Part of a small language model's weights: MLP 512 tanh GELU.
Each number is 500 + 40 x the weight over the matrix's rms, rounded and kept within 0 to 999. Layers, rows and columns count from 0. Numbers have three digits each.

# up: layer 12 MLP up, 512x128, rms 0.173, rows 337-436, columns 64-127
# down: layer 12 MLP down (transposed), 512x128, rms 0.167, rows 337-436, columns 64-127
up337:537526548536484497508503498501455469481450422495491416503602518526491430469500500557472561472498426452569479494483544490474473479533531520488489498507480543526478472526477541498473455511486518
down337:526550517572484491581543501469484420518478457487439560514445506505496512573534548526512470533493515531455468582493500510508496500574455544519427515498473577499525485505491478488456443576532524
up338:417547552505495470541614470510544474450543568507497515531478488474485525482438466497478533505489553475437516589512489559452497457409569521433452548483466490530440489497498485513499449520541495
down338:474501529509489483537477486463526529615464498488490481477484428517443575564453416440486489538444494563501562524458496502559443487493415424449520590548470554445472425499501505407502539566479465
up339:474507468444522493538474573519515504494437479501508499509484547468514539454498502524482540512541526522474453480505519560527519504494561493477554514552471481470427491480546539536523550497533499
down339:548539534560468458467518450506502524481500471492483525488534517530512498541490453502475488522514521496505536506492542474515418486498468509480440446478482556550538489491480448460453465532453450
up340:544485444524539532448504596527473529514481482457510484483502523471510520450458471501507486437486519490462526516487519522490580468506560546490465498478434521449540545518498574432483558446515491
down340:533462484601527508510467406481495609471424479502551585497480514472526541557503540483507500462477493503497512481525431449496426498505513515445549476526521520542424523560544499452527534514552474
up341:563516485523470478556441552491568544450495503459473444546474509539471503514511528521536488498539532591530505499468496542513498460524514483523474535483539485480515482600543469428466540548494480
down341:513441531519548520469446486534503438449584465489584546491501567502498522462513565457514561564473489484505527441508442559507534554493429478557450499522500529589396506522457466485478514523449540
up342:507586516399451464488515553448546475468455493498472491539518491530441464564466510503521502553523389523503519531494431522510509495461487429536520490578526503474524446500605530533470475466571485
down342:507485517457450550517485508488472553557474511459532495567405490478567536475460472526514528490477556485460446495500557514518474452490519557469528477477415484501476517495426454509505554444434491
up343:547491447502540485435460418548494463575589489432555434510464434547493423502539468510544553496443513487529470476526545439455427506438555558523543574460469448500484460482492476567468553521546510
down343:502490452510485441452510554497482501496446464545592489442536439532452501463471433425535540426538622510537500550447542510528530388478538517535537477475436469473422515513458576519449469476432536
up344:509495445510499513471517423498508579507557505481505485538524485529446493524528532550582527460526533541530539476502459490506497493532541487506501460528505506450505541442529532450465473585461487
down344:450469523558464500538487551514477467518402461525542493538575595509494494528483517481516547477470492554439489497506538419502499491490537440495508472421471484496470439560502510426486485409450480
up345:557510491486406505566425557505559430552557470451518482524483494493537472519511582461456523500472492467501508502491538527449499445532491414507463534516542500518514482527428498466527454493554546
down345:539487509498450429486544523520538526504485476443517481496488490474446504459521474452530461540527481499537455541508496500574520500586397497446542509492451485528535478475531480495491563509430482
up346:532473519497553469496469521462517502494522544521553516556530426492509503464447544569486533464529514464531471480566511477444485528521508475485494515538546495516485541587513558481492455420409489
down346:472519453514484453482491476431463493478584513536496471455455477540486524546531478538491523521492450487505527505487547477503500479461437573521530450531484540565479506502459459524539506511527482
up347:537437582418490495482554542524456494572530457441514503506531520527502533475423462510501523484507483500471473581523459484497554470525518475442457523453476538552514547523514428492502480523454519
down347:493553479497513514461496451392507512491522576547491544504433465438534452504473515522489504546495509493456534538458476509473444536451490554498450526500521540508520461510463563504528462458515519
up348:513459539531461470445491492505570449431479521534502516526458481577474490458443574514497508465537447546514548545466494542557535531500505503546489503436528459510458500463479508509462475471580565
down348:507473461527508511481419484458470461439542468455558436446455536464496504441523472522494589451521495480530488472497539465455524519490498605449463554517436541475452491542473502492563501534511485
up349:569502510512480516583548527520522496586466510476491497449487513503544443448522511526488464550509522530489554508507415552510529439429534485516524530479461457523558407443441509477521526471543510
down349:531513469530477442523543548544458502494497545552541491528477503513484547449480524527532467618521484521449605470418554453539464495490501532519532504491534505411482495499470512470524481478523470
up350:509441457467534487498508485532466496550560492511540451453503562455530416505506530468543425513492548457473443549520486452438523510519483501427445535469448530529523587530442504462450442450534476
down350:546550540507525520516526580496517503502477498516508495436550498554564473518499522469455488483448512426492458466469437502572502452498487461535477479490511491495458463472492517472483471425512510
up351:463455579487422521508484501556546526527545502488535524491565503463490478513476529561465469555442548456554587495510374487477511544558491444439536491476558459548390477548448586465553412464494495
down351:563508509469516514482518438546475440524461498545461463410486532495498504488452457537428529520535434460507482482460536537533440415514501533520461531547395494504524455527512558478485483460453484
up352:473481437472504515534501447573467506441488508551432526503474550500454500470558505497565485520449483479536543443477525482451475450464471560571471518501454524477516510472517485524499552498463507
down352:564517527564477575458483460542501498457493456514507437569561468526467488490499489486480507426535499475494509508536561490518499535503524518460543534529560506418460443519511531486505490496451472
up353:501515520457433516520506454493543450521395548540463555469522555506500427531483576533516476498556514493523517531477509417544481526532529464531528508472579436537443546510544484484479458492441529
down353:465483526496536565469460504486444516490494499502556483550509482468509519552523505552510571529505531493462461408491436524537559424449462519559533557532483467533515536479517454515536581500533510
up354:505530492513591448490488421467524467457473496483497467497513562435469477511562496515507439478489536568519479458464403488489457517480507553500444442540532416478485522585577491497521523566548436
down354:495517510466443455499501538498456489468589464458454607541515462515527465544526489400480488509516510536483521503510553466479486440527514505578547490441514569525454448477537516489475544480548541
up355:496588450424523491498427522465478539516485496569455483473503429523541523509496478507463460511535475609521481548468532523513508587435529398449562442567514461569441537528428515510502502546474525
down355:491435564532463495522594481556513484494513541457502477479513529520523511523495548502525379470523492425476536477509494381537542443502529583508462569495506521455516476465622493469469476493500497
up356:500468538502526486547496510568540387494509477458451533439517433469513544503460582458497502499495484480501514471540464543501490517533523569460481602512502489506498644528547417515476486467500532
down356:465418551499581495445556538485466395536564532486538558463574524581478486487415538497575468508503524554490492518525467518524510523428466521545543476525472490485484577438564519529463454445495475
up357:524472469533525496497489517497466489595487476459527446564438476513441478505509480489422530415578533517552546493554442488470511459462568466556476508527484469482514545520482587485457524501531500
down357:519514503483488479453555467528535483462530494600525560528513483489481484428402501524491493489461592510561433500563511481462499549456547533487540447432513427503567500550515450530437542470589486
up358:427477583443551539514522532547513479480535529469408535458478502539470499541492417550482471549459527479543607501520460462526572472519536520568488492468514520496523485492518505467512546541532587
down358:448481526497445522464466491476463427523547496513549533463571552506479514448544590460452523495517474498459522496543516515455421489475482492526448512498521480558504484524494406511468449468479475
up359:454484468569542462500523506456524522543557487463531527510473516459559504506493462471530426501480500532558490526505496476448519544554480515518489525482502444575563434418513507469529528501554520
down359:507456493471491410506458542525504414509554502493532470489497521474524507498456517485498453540476512443488514464504530469555483504528558443552493469473515471468451534488521446489516474470452440
up360:578531425561609449458520482543422469433511525525466465539516513585416439485496519460567538484560555525529514542542461557492505454475519491526475499513532515523429495477465502581514519539447456
down360:453560510491440568454485468474575547512556478456422486508563497474434457468504493496491504458479508419462492480376449480603557448577446515516587513534512467477512517525480512516460487530422513
up361:487546477489481562411499502453453400464511525507464504494475505487477449493530540509538499544492541525570493515497501486533515482478529434533472535460480503517507539470521470444484491572498486
down361:454512458556529505457495517523536540447543454525508514528486496511440547460561489533545545511510458476480473493526448488480473489487459501544528455452494484558463485465491468515458511465549449
up362:545546533449583438468523513461456484484518407500525523480522521508474525502502537496546455536488524469569544546453469530502468482462570528513468518596429573508539424480516593453484491556409496
down362:452500513568544499444446395529559455576416520408476519553551489514478505463515440494588498380507480533480468469506553494526557524493482480519487531533536500501469457497442472556624521460534510
up363:538494497489513478462467601519438442551516472478520469497505496465456513448480503572428544512458429448585467466408514506573521479496490471515518470475546511506496534554513453466566490420532474
down363:504535470468526516555489429482527498574519491493474493519442497487552523614504428507513446522511552518538471509551488458458512508497535508466486567485503488523531518498458623480396515561540476
up364:521498490558563484446478531467414536521584522540452573425493516499457417465560540579509509494437606467511582586586430489502498497525482432483452523522542490435546586517414455475515545464509477
down364:486516498529482524546466532447543501478499439459470523463515508594540483487538511487518531378549476577565496490452478457430477512464502484572541532511488500447536555416510468483491497564519554
up365:515543543545478501484463538438582512521469528459538537497525495549479516449536466496564476522508493522531603507531459496476517466579498500569411458500524471503423506457544467523479502532509555
down365:550487502494542430505520480509482451490487484487525476442537508493510519448491484523464548570497481456381446500526568517515455495422507524551522535500480476530447521470477558444553490551530431
up366:475489518454554483514511416546476454501540509543546550497481584450438519605505434515524475444472528484521500526491488501517446522440479537520505421437533490570451444503448459484498470485515503
down366:500404478506497571381497563523493523484458491577558480517544464509457470565545516503485519549468426450491525553494529514482492482558497479499557548470548537433469500495497447533501542475506488
up367:448420522525533466524496478457553466535481487492490524508538482467592466421430463479537427561491446487479449508475551505494519541483496545476498497467489443522449470565527489507466474476497490
down367:525478476579517452528559584554532538494512549474522509499536509528501475521436538553498471529492427519479517480468529468556551501446534466488442487522456463477486523512486451512517543526448538
up368:542515519487461507435540509528509487567517517423503514528497499526478538491459536490506498492424496495464483506534536521517468424538545429461514466461404488514508501531477556454450481482492507
down368:512523566522521517519458503506521523451476468558546569474532525470569584463532481551466486447478444518504573489517470502470444549537474578482444484513478518512458573509555503530532476500478484
up369:569556469510512500488466432519471455531547572563502399453495516513487495455478534506520563520534505483455523483488537495491467449493525435483505490524523483528465494538441501552522447492496551
down369:495500514548534522477497489478515529435562526538491457465591497479535424430536505524499491513432517547500518416526497562531510479508558476549498483442498536545519480535577537445474454510489568
up370:516428471470563506478559528506532494514564510538528519486504574530491472494550440451552501481561439494542485509537459503487461537543456523563456521532548476503505514538508466477520478493493502
down370:489466540497500552508553509466545575426490472456507502579514485466484518510453556483543418553477520486445508497514477548466484519485514500507489509522480491497508455482534478523475463454487509
up371:569536451445477565475520491541503549443511510482463447508604491477514542517514518555456418503545457495430488481436480460483499469446491505626508473460489512471466454525461501546514516546465520
down371:524485429542523413491589499520576508536495442545515535494413588476504518496476524456528516523471546447503488516528466577434504495465525434474522460455582463531476451523457538504487545454531439
up372:521509420477435493547475540533534533545459474554525437448472513496551489430464495491463510436526475583572445500523494532548578489463505525466520460509506534505521444571506486428541497504531484
down372:490473492480438501508443445452494528499519542521501548469481526561488461510538510464499522529508433471480498491438526506430478544467440367522563563512538463484511577443475544513490506521532518
up373:545482440515502499526533474464562445468523493522547508519525513540461548445540474442450516553566416535467506427512565519395457530493454540516475467601527559487480537509508527474470489510517498
down373:514467522552502545517505568537478491535438484499510485514399465559471462597482521504529505518527513505442490515497449520561565487542544550480424524425441490526524447491510506541467509477468475
up374:455507518539552516480418528454447394520527456503505434477507432490568492475505524458531551448522460503582464551513481565518466508472486555499471534494497465544508533512515537491425465434521495
down374:528513534488499558415580500534547533412440534479452500518519465502472538582503504547527482571502512527524528441502571549454510506522529563487597467524514537505519476557467500547588576520568464
up375:588539508387570561502487518550467526493514473478528559518491497585526502482476463470566472468478473486468492522467545531499539440530516462499486412496449506518503518489521532456523482550461505
down375:475547508528443522496463474498554519584451527526504420547570449412515498506467483518514538521481472556501508511560504480513450428417520489460479566501464478459487598488456492537503528509510457
up376:485493454493602525481506426537551456472462499536469514444526441475540522532468466431439531474480471636541489517480556479464519474527534556494446576499448524398501607471549562531507465534516454
down376:465419567441460569518551480522545515487454557547478541499575496505439480521463477512528514480496515486523528570543529452409502479535441497487563483509490481434548441545458496535420534486523521
up377:483469484473522444487507500507534488509611570575384518544532549532500528504504529575552502455486503478455529515475514475451449501557534452510467458474508530519429449480446528538558556480452537
down377:571481533576450521434487472510557469553573519584491464474473526459511526486523529501524518557534563542519514480588522476542522539532597477480507509475421523506416452457471541483557462473484535
up378:468510473538515451481549500469547537550489456481440552495519495426442458544446485444485484430507481490499446436512427489525554535479509500495466477499441449501445519405527472522547543490521555
down378:543473426499522530499538458508534451480458440559414571528499490501530586447464470504508520556558549477433483519502501437515555563523422520484509499444438489503546506549490581583533587491609454
up379:535450509497501447564471571523454491467469442428531544514507486487528489488490466446491501471557551488519515480479513486482548557516515515515565552516483520452525526503495481444487524462468534
down379:450412546566425468517490446404434499461438534560557524426519444466572519435505504564544574532492456457507533407579507460551527559473506509558501505553504480518576481492510588472456522419488511
up380:534488510436577490563429512486505507531518517511539490517495497506499444463485521484516529509520446401496503576472505494542398483515525545527496516469456566493565512513470558497506475528429535
down380:547516429525465449461482549461495416478513493475544517528558517482501523496547578555519499524443535532479478495509491506457543512513459500484513494492539578543514438480546462488502541474502480
up381:502513512456483483490558437534548489520498433443485487500481546491524556496524508478477454554520456493507485526466535536421549524520541476512541489512540535491548533543469548503420490473438450
down381:476504547527494544477492488492453496527471455525496554501486469536478462517514533523564517486464555528508439440528461542498558513441447465553493480457483504584506519450494550482534529540585484
up382:523481548559487482513421517470518463537549547488470409497454424476515539506524490558502504509450465578551515530475531560515510521495493533487464522477577594478471553496475467458418549490431517
down382:535533475483560450469466467460472492489434479534467513486491550559495429494554507486495461520520384570522541453490493482466487468592540511482486443506553545542520522441437511500561502453541457
up383:539449477544454455474454453488451550461485467412490499512503568420540567439517520458565503489486464541485469477465479488465521523591474463473560509483474492447378507608544497553556451578519496
down383:421519516561441488470418447510534480532438450536522468411538538533481468464502519451522527507568631559479494469516510489552483494479545523525563562564490470500502500509502582434581516495571489
up384:486509489494468486538591570500528499524507522547558526511465526557532536471533476520552398494546513476523559509477441465512523561447507467521534521540513489455480511513490518482511520586537475
down384:470507485493526477491602556465465521549513484508468538506400448470542536471477461481463523532501598511487476546548534456531478497495562487502431618476547519481491514447493515543572541496523471
up385:490520528414580474429494494499422515502445526532491514554429486508524461492516486488524516425435508456511549528494487460482515486529478473506495511511524509502508482562444511529477563563463473
down385:476454491527462505538463515534560463587495478562482519513554459521438492509513482567459486456519452474557559477507517557517547559549538529470481438499519497487499511494527501512479469492524578
up386:461485520571481524575566493566597431520466534495490494579408474538511500456507472498476569493552466493508515551517533444507494612516453466550454528556537477551515452480544508465444494514493529
down386:507471492547513535525520562561515483526537486528445511486436458515510511519523515488470489459538495493493567436492469488480521529495461486511494523435520521553463447436553483542434454503492512
up387:516469556556457502563467529540582519569526443486466453511467422555513460514537567557605463452530452467534468489528473478515575482440583529465513475503537478406545523525481524439470457506514549
down387:487530545478465542476507484439496484459514470533459545609500567492425537529487517445521515481466463439510522560589485487493548495522555549456539548383438544553460480482438475523517543453451487
up388:517516476496558454439515570545501491466493432437466499502515493526445522478457571507474509497440573455482523455614509568556485526532520467495443464519524586535515462486507481515505427581455510
down388:468461488438560499457500560511543527515452469472499541501384564547508524478506509532520487451533487490473447596455513464483452470526452531449550455488502533500515523441468540493572489474465496
up389:461474516426463477464483522457490487463543551500524506384597451472491464590459436446516520489560529476486480533507534569548514406511526497477503482482532506436429502452419571548515492470481499
down389:498556505509508507473534488519505502500474526497474573503461515469567577516533537544561490537501515527559539528433506537409564474426496409502435499473507542525486538441537502448468499530504541
up390:477498517540497491490509493509534527461502554512478505471457462516487551565464484468410496508454488541454483513505530454495465571441486443496524513518567521385472538555573459533512520523517535
down390:510466469469456495506474512514556574534445550487518480424498433535506448478520497545517514514489518490483492475500536531582489504465526426532491503535560495516580494547488512501521473513497534
up391:540537452488478561433498513540541520538539523535447557434497540522421482512436440485481557516503516551475512517566569510501458497481534480483454497398547491504465521455472526515504473436454493
down391:529458403518458531466440543481510509455497515467412515494515551533529474545423532487482481479509437459433483525462569484435473454510459512550581588482514500526508456545457405552465485442481532
up392:573502498506470475448529513450497489579536514550418464501466498521447518462506487448545480463588451453555552437535498418455421494501495499568538488444484475481518521550510515476567548515533452
down392:439486520496493477512499514527535495431452481447529518498508560468463523543569517530451588500463540532423501555496472503525546472432526462414511487518513595495441462505469510473373461492541495
up393:514511511493428418530572456530474511410486486516572527432464503504433550499447525464482509471553469548493560499507520518404468526469493477515436520515520464506492543482497489561469441527487593
down393:512467463551485529434448554513436427548509530550466551538427531459532447544474482443491466539467498454487403497489466499516476544508523539536507516520511502523449538499499540520542518512493415
up394:539520484491490539440461504495490506528414495462546489473509517558490463382561534425496489519539518490479544494496504517513414478513443511473464487539522476513477478570479522497452504508566487
down394:523471480502477537435516483416472484567574585517502513438511524544459418465536557503448528506491541550497518441529494559501475476518516542496456518537473514499475515434493479543496506536548528
up395:556499596512472562504520492565546480494480473542573509523495532545432509420481397461457514558499443448489508612526491439406461615482438517501541435498487472546446524582504488527517523479487512
down395:518513457504470540490493419498540558513473541486469459504599500462466513495493403445482481485515507477542460499483573515544552462490398501556553535527427481450475447392505580556568501541500413
up396:473574545447517509422495526510517481512537469560530480453468488493406510507504491497577505501473437427528542483490556519475483488395519516496482445537562475527478493488532537521519526567550533
down396:493452539549560539472469508435411517539474521502500517474437536446531465462559482500491521495555518533472460467475459461471490476575446522553484561501503499529462536564455432505501469481470524
up397:529499490491535501439507527471514527539464458519506424502521483551489539529484497476580489556554517569518503474450477467442509437534530480493552520556552418468509493517464589539494484477467491
down397:535573505522453482477448482488480530478553521556458509422469544469471501446543506514488559490440481537471506559521538539500500562479532543500478441520537504483485471513479557515490477474503582
up398:526432547505516595440461530536516452517558493518509489501519511552526473414480520460478499574474528568450427422442453445533532461524606429401479439538508524505421459453539508485510503548617554
down398:464472494534545468465553535525535464488491492492480421497585427502530527497502501510546429468355479518426553518515472428502514500491494403493417535527526489528481491448520536508381443486443395
up399:485472552456451488511501562509455532466533490568533482477538496546451478490476524471517458462425520450571474534432456541549554529432478630556553491484452440529459521536526507473443464563546535
down399:546479545517485432451518525505530491502457498511509506514445486448583493516476579501504493491483461504502528575503506499521615503464513527406536587512505574453558523454578485528389475549511510
up400:521497501482466388513500505469500565505550495477438541452435493422478469511497512434507553458502544581461555529518442511474486585489519496460616493475439500454495513574364543508472499531469473
down400:419461518504542448497511453543505434544442514517443516518468530518564548533562536447453383475492491407529489494534535518489547409551487528471470537568575534531510492469569538578532507460497531
up401:504511483502470441593613583433463435431487560472553499442527532463467508536459486487485439496504544449501535512534531493508449471493481515418544577531541514538574517448459528503534506454517467
down401:437569509538491585478435505542535552574495485503450527478497528516485535425502569458524510471487548524452465446476451503582493536508539598519477478426470471431509527535521474540449609543484513
up402:578557506489525488514515503565563543481496469511518515525549520535486463493543455462483576510472456481512590432510498531543528491483552450485390477471503453524511526522579490461381509572506537
down402:483547529523510456501564522525471503529523489548490532496574514534522454532561513506452552515442470439542505441612544528513560544448612450506484371509471463528516491491489505517452519579547522
up403:514560491476474462464576505547509455445508508493510505469460496570528481516502453535464453478492524494502524583494483503496509488475530529478478536489451451441532535526458420501446546456490529
down403:503485523588533548465507482545502526529427486509542508546507480484462534511501509495473464528511602519432507478533475452518518489491438502493516510437531497457484443495506478497491516511459464
up404:647491468518516485512547591515494464510557467550505518427490476558481417456463530443502473534536491538519512458448567508515519482486537483502548552528482557480519482428472585503478440513549442
down404:437525520537466481434485443468516494446528519526454557540470463441510511550448490483553525518505497458477467515506468441480467441536451475434440434479520497545503588569462476434521543477425512
up405:538555460518490499441521574498519547512543430520445434550482493549456549577499506517556499551478505465463470478468507528429536518472518480446497492535518481492511573537434572449500501511486509
down405:554484555456545469482448487534440448461464513561586500499506487455575523491424528508478439419448469449503478474500483533484550499486521504442492464521490496610504467466568497582557515503478553
up406:495484474495556566477536535433492500530517431427460496487529494551490423554466480495483417541547545517550502438529557480530544591506496497561479476558438503547508479507546525499496500420502478
down406:486503458576446500518536514464576406456520554472543514539552510442479510510519404540465495599448538588466523553484475506484503495486506505521490468457550499549506532513477518519599422572446408
up407:541515574483443532525413485533479487500516419468563524438492498532503505452483512436577476512445506447473439479555454422496424513504499470534541469500545468498512434426571490490467539490511557
down407:577520559528556524512454458508533520511499492488423509501484547543455483557429533463470483443509536578461450494487413426515472527450461575458595560488497513550436492469585509528541450524494443
up408:493432492534458540500508517504481488454472523483478525520514502573473470552526493470502509444534499530515554537529480535529433426583501461412476489496481413481512534511566487430499497559502492
down408:482510577482560441424477533529498487540488503525447459541521499509498565490511520491484419508411507549494454548530491527473501476456509504541544480470480602522486498465508543535542565540501502
up409:520427475463481426401484532568508490471483477532557484458530428486509521465447460511495516488488530482487461505481443527581490500525539515534532523525539544533435482455481535470414499541545503
down409:487494556458483478556511497468507531566483588454502571532508476439485494528488548471490436486460531444514544488476513460501453559510439526461448461445426527473543460467475541539507470434526455
up410:440573533517454608572552495484475485505552520455441513461515502584560497526496496493574457428437545492533496514475483518502541495474498490498485527454470465486478544544437470486507483547509529
down410:577514565559524488518541509537496475502471441515461543487525426492527500528515549510480453470564448523507523531572477510421476444484524513495460409524484519511515442554523447508492470483481472
up411:534462459445478517556543438536494490561483527464464438509512465536424495509456577519466430534537488550491464523438419477546542533457475508516508476544506495530497464504465526495493572481545589
down411:486540552502528505477574520469523484497558559546522467407458487442552405588586445495558512518489516547485491463519479449497521518596533521628510451512491523442536500509506465495437489494496538
up412:532518482609501470524552468541418486543527512522487538446512506429570525494551480506471484508427593389556555472562456500458540531517548452481494417477486488520514460481431534480427542489533566
down412:518495527475596519497398548428512468513503543482417446448458518477398526550488486503478588494515494533489463509399608518390415447518583548511502522517468566517542553428470517579575512499421529
up413:464504471456576471484460499472476498459594520566433456555524489553473475483509517467503484500436548457483500470485517542529547466539507464556544538533474537503485508440460523489474427567465479
down413:475481528478475529571463502504521445480519615522451505443477479482531431555485499482458521522454561537532480539517517494535609487462536508529456517533529477544564515545538485523486525452509445
up414:501506497442535467464429492480541462531492519514515468509472551513451530514436472456451510507538519482538452500422545497467507517485447436417507520557510517582517493510545528506461558560596493
down414:515475459543441451589546541488448487545517492508468524485500497462547511487580523502491463450448526469474515523541539537472596525465565527519499518480443501490522540486436441452545482479464536
up415:450465444493568459475499441536496512455501472581437472436521480467466477501490480462545482406485488529484525548500525563530535530523585465493455540519474505495530517469463454471521449485536501
down415:502460467508482535550516448500474452465577555535531516498405562529497531485501521517483533528487496514505552479562469474515513490573457507487581501555459563460404537464490529555456502453480456
up416:549512476514513512520488506521483502546456555528493558447520522457485510420510458474523493487504493490508486519465493497508535504485511490472481612460463514542454465474479475465545470597527512
down416:544515498422510517504454512541483531569474445466562491533514492534474476565549461509507438498515478530553504474463532491487490496492488448513509527531525535463516507504507544505537484533442477
up417:517396423474524485566472533548467485527462505512562499500475489511458554531512520483497502489499496459425482496453550480461480552559446479522452577528440557517463455571486581543454461516521471
down417:532485495471505446486535447548513461506560467458530493532560487484451498534499492527520394576511523474462615409498408503492479474509477531585515520425534489464513513489496470455421461492569541
up418:538494472477491470469529462558496589465534500584477457556460511460447484515513523541566506533512569516539401537453560410549475470483509483568471462490528497502497531525520506423478547507483488
down418:541532489472477446485472541533522454551519586477447566577462479564577566430509480486498507528522491549509512524504501560489469529487497490541480420517473549457477493494549465512444516532494452
up419:544559526473511419557481551484518563432460515564500451544465501506484459492573550495451521417427520516482423571490474510436449444428531509515474427454504487596497445520493525574454479461509551
down419:466471577480428491536535505462439474450432486506541486530552503507521484575531436519485564490435498446462525554500497442391505581472496553517455474505580463582476512528474516532446479472499541
up420:488488491525485536492509500504491521501504586481536500503528474549567495484495494505496492520455486485511566483533508483521489444505516436564493496501527498480529468498481477518485500464518466
down420:464487500509501504501505495532544487486479491487472548426439513473527460533511460468520590490471514438480497494513517528534444495442553499523504520518446494539444520503451485514463445502541458
up421:480486547517473502514431482552504458469458525483433467457552540431480492503501484551437459525470447491472516506464448498431445481510523485557462454556454548582438544551516526546518501480531547
down421:504533556468532485508545507470484495535532485541563567491544455489432575582502502517557449499481536485493485534553578463469479488537601473570568489467486575543533493512606463470512515446474529
up422:456450496507539483429520530490477492540498519477438550475511480450555473440480533479495487487403493420495555525460526458526518464501519467476514493495440567508458470477580521495498508537574522
down422:550502421514491497506505440480504535482404520461537485520521487473421469553513434521490470488508431492529512571470491486554560513538534473488465486485494533441526474349477452526568506522503540
up423:525485550518541578565531490582502468536487466470477449541458467530545496555461461496468554539459504523499481525496513514410533474565429516523555503509473530567469475513511467479462511485543517
down423:485538497456531501569520527520445472497515566531478502465406502553526469484505465444453480557487561574477532506462462543576586499525497436455483481520497516480468544443512555513571474566591513
up424:511490464430554545513570520482505479450523534480501518471541478530507556467469549517526497419500552446525434531501439531480480524513472446539562493504522505492564488549518474518523498490473499
down424:501533547507466526450467505516528471505460475476506498462506462525436465566534431493482544538500513531473528419495529531521543514532494493473479482419454493488504543469510502465506409485522525
up425:535479520472444521529514529600516503553493516407503477494570477515505452466523437535534566427504547524478550520545505575455447569517529463484441454495503475537509439487498528545521455565533404
down425:542511483549517494451473446514474442459417430459456474484539454571501531504481523498479471395537470448508491418435495511593483491523454475469463494528530453496489546391509435468562461486528486
up426:483492498525539400493527530525464503527508556482514445525536546467532519482501525503501482508386431448493506436424488467417490595518553544552508552552463510590474485501459520440491407540561496
down426:554515437544482538499479434544547538481486476490544536501530504565548480507522403488440424526519479498495492496541498513419552512545563516469484560558525487502464526493529524531510542467492508
up427:486519425460468515603514486505487505528476486513540509430486505534476447525501465485587523529545540469417414488509504555534505456473534491496474498533556513509465490509580528477502509459503474
down427:498522577428435510436471501440500492509486529493456472438507510480455491485510528547529514476462475549419538485545532462523518483449482549445581487472486579517566543503462538537494514547534505
up428:468480521496483522463547561512487509515554531462535491426509481498437617478485515494503476523475516489497515543486420527542529505547561454540460545535518485457481475531489467472528544558510498
down428:494535502496511485516501486462462510474509543597531457553439487501620411528454452480448514557535499527392495505581527434481454526456459553532527444526512527464500470503520523508471504446506509
up429:468540578514473499504497474465463468454544426527520524512562543503481461458474523523525459460447533474475542503519463511476525485514541474485536508577467490560513499541532495498491502515486562
down429:438543384505474451493502510513515486500534491524474484492555530474514514510553503486580491555577473510497465525518539462478440508488477490507462460481535530478518521515506545569526487535511493
up430:519477488444468512457459516497585427507509498490459494523464468564423444442402492487531419520594515478518522531482534553497461485474522509549476512500455507458508501561493528507473438534497468
down430:578532497493539483511493512501468568548524484437507395565526500469547565595486535440461544416470500476518541584545471466564591494496480499478493436562486522535563619506511393534487449523484575
up431:517537426505540582474529544444515551498433451459531472478486484522448524477499465519447420509468493496521486566471460586512482520505477523542479509482484555491542481465469481438503472553540517
down431:480477542486498430503522470521552455525531505514460446509500544422523524541541527551505447522583511526514538460548497447533470559457510482459499415559463454513509538511478524564477500520509481
up432:470451513496459495482451534507515485502499548546491497511539469465510396476533463491512481501446525499497483513450490513514535545448499515515556491494544465448489482514451484488466592587530497
down432:458466503503548499479520495440466519480399480448525466523460510462471538481558559522486509504549423529508463392539434570450450476519466426486470467499507492456503522567544487535536444490501471
up433:501457505430501454561520556510494407548474473523561486546500536501421473434503465500549472559444532533471499434495546558474462534501515562488449517503544505502559487554450533524492480539518447
down433:458535435530542478478499527512449537517508521483505507487492548495406509513571430520532493517472392524524474450472548574470457439498478463448496534528466428501515484517482508495463489536532546
up434:580513506462488495532456477480496457538518427460511472515491461533487468504546483478470498508462533500504490439505502479522533492512551482496429453455490439448495588504507493542493483552478522
down434:474534562516511480490564531467479538486445491520489535450529481496544477513524483528510503501468506462489506412463490501483544486500432511505537519506517460522512466416478471451386424446545552
up435:555471493461525546456555532526432484461479432482525535491502513472506594526535500451469540491469505479489605494525526523512517498456550481494601450512527544509457459556486429522510574468475548
down435:471472487566413476585442470454511464518483522561469512489505607555553474483491515568478507533539487538526459514511476497475456492506527534453428519531499502508532557491535516468463410505509517
up436:543447492578451469503488504564501478515448457521490460464487515497511564454461535529497517513556532434519532488452514532536542498542458487539551462495457455460478488532503475477492473536531472
down436:467549589498449473469494508531536512509479488464509532595512439489504457411495507498529473525486519526493431482482567474447459511496538472545444448525439515553476437542517448499511491508588470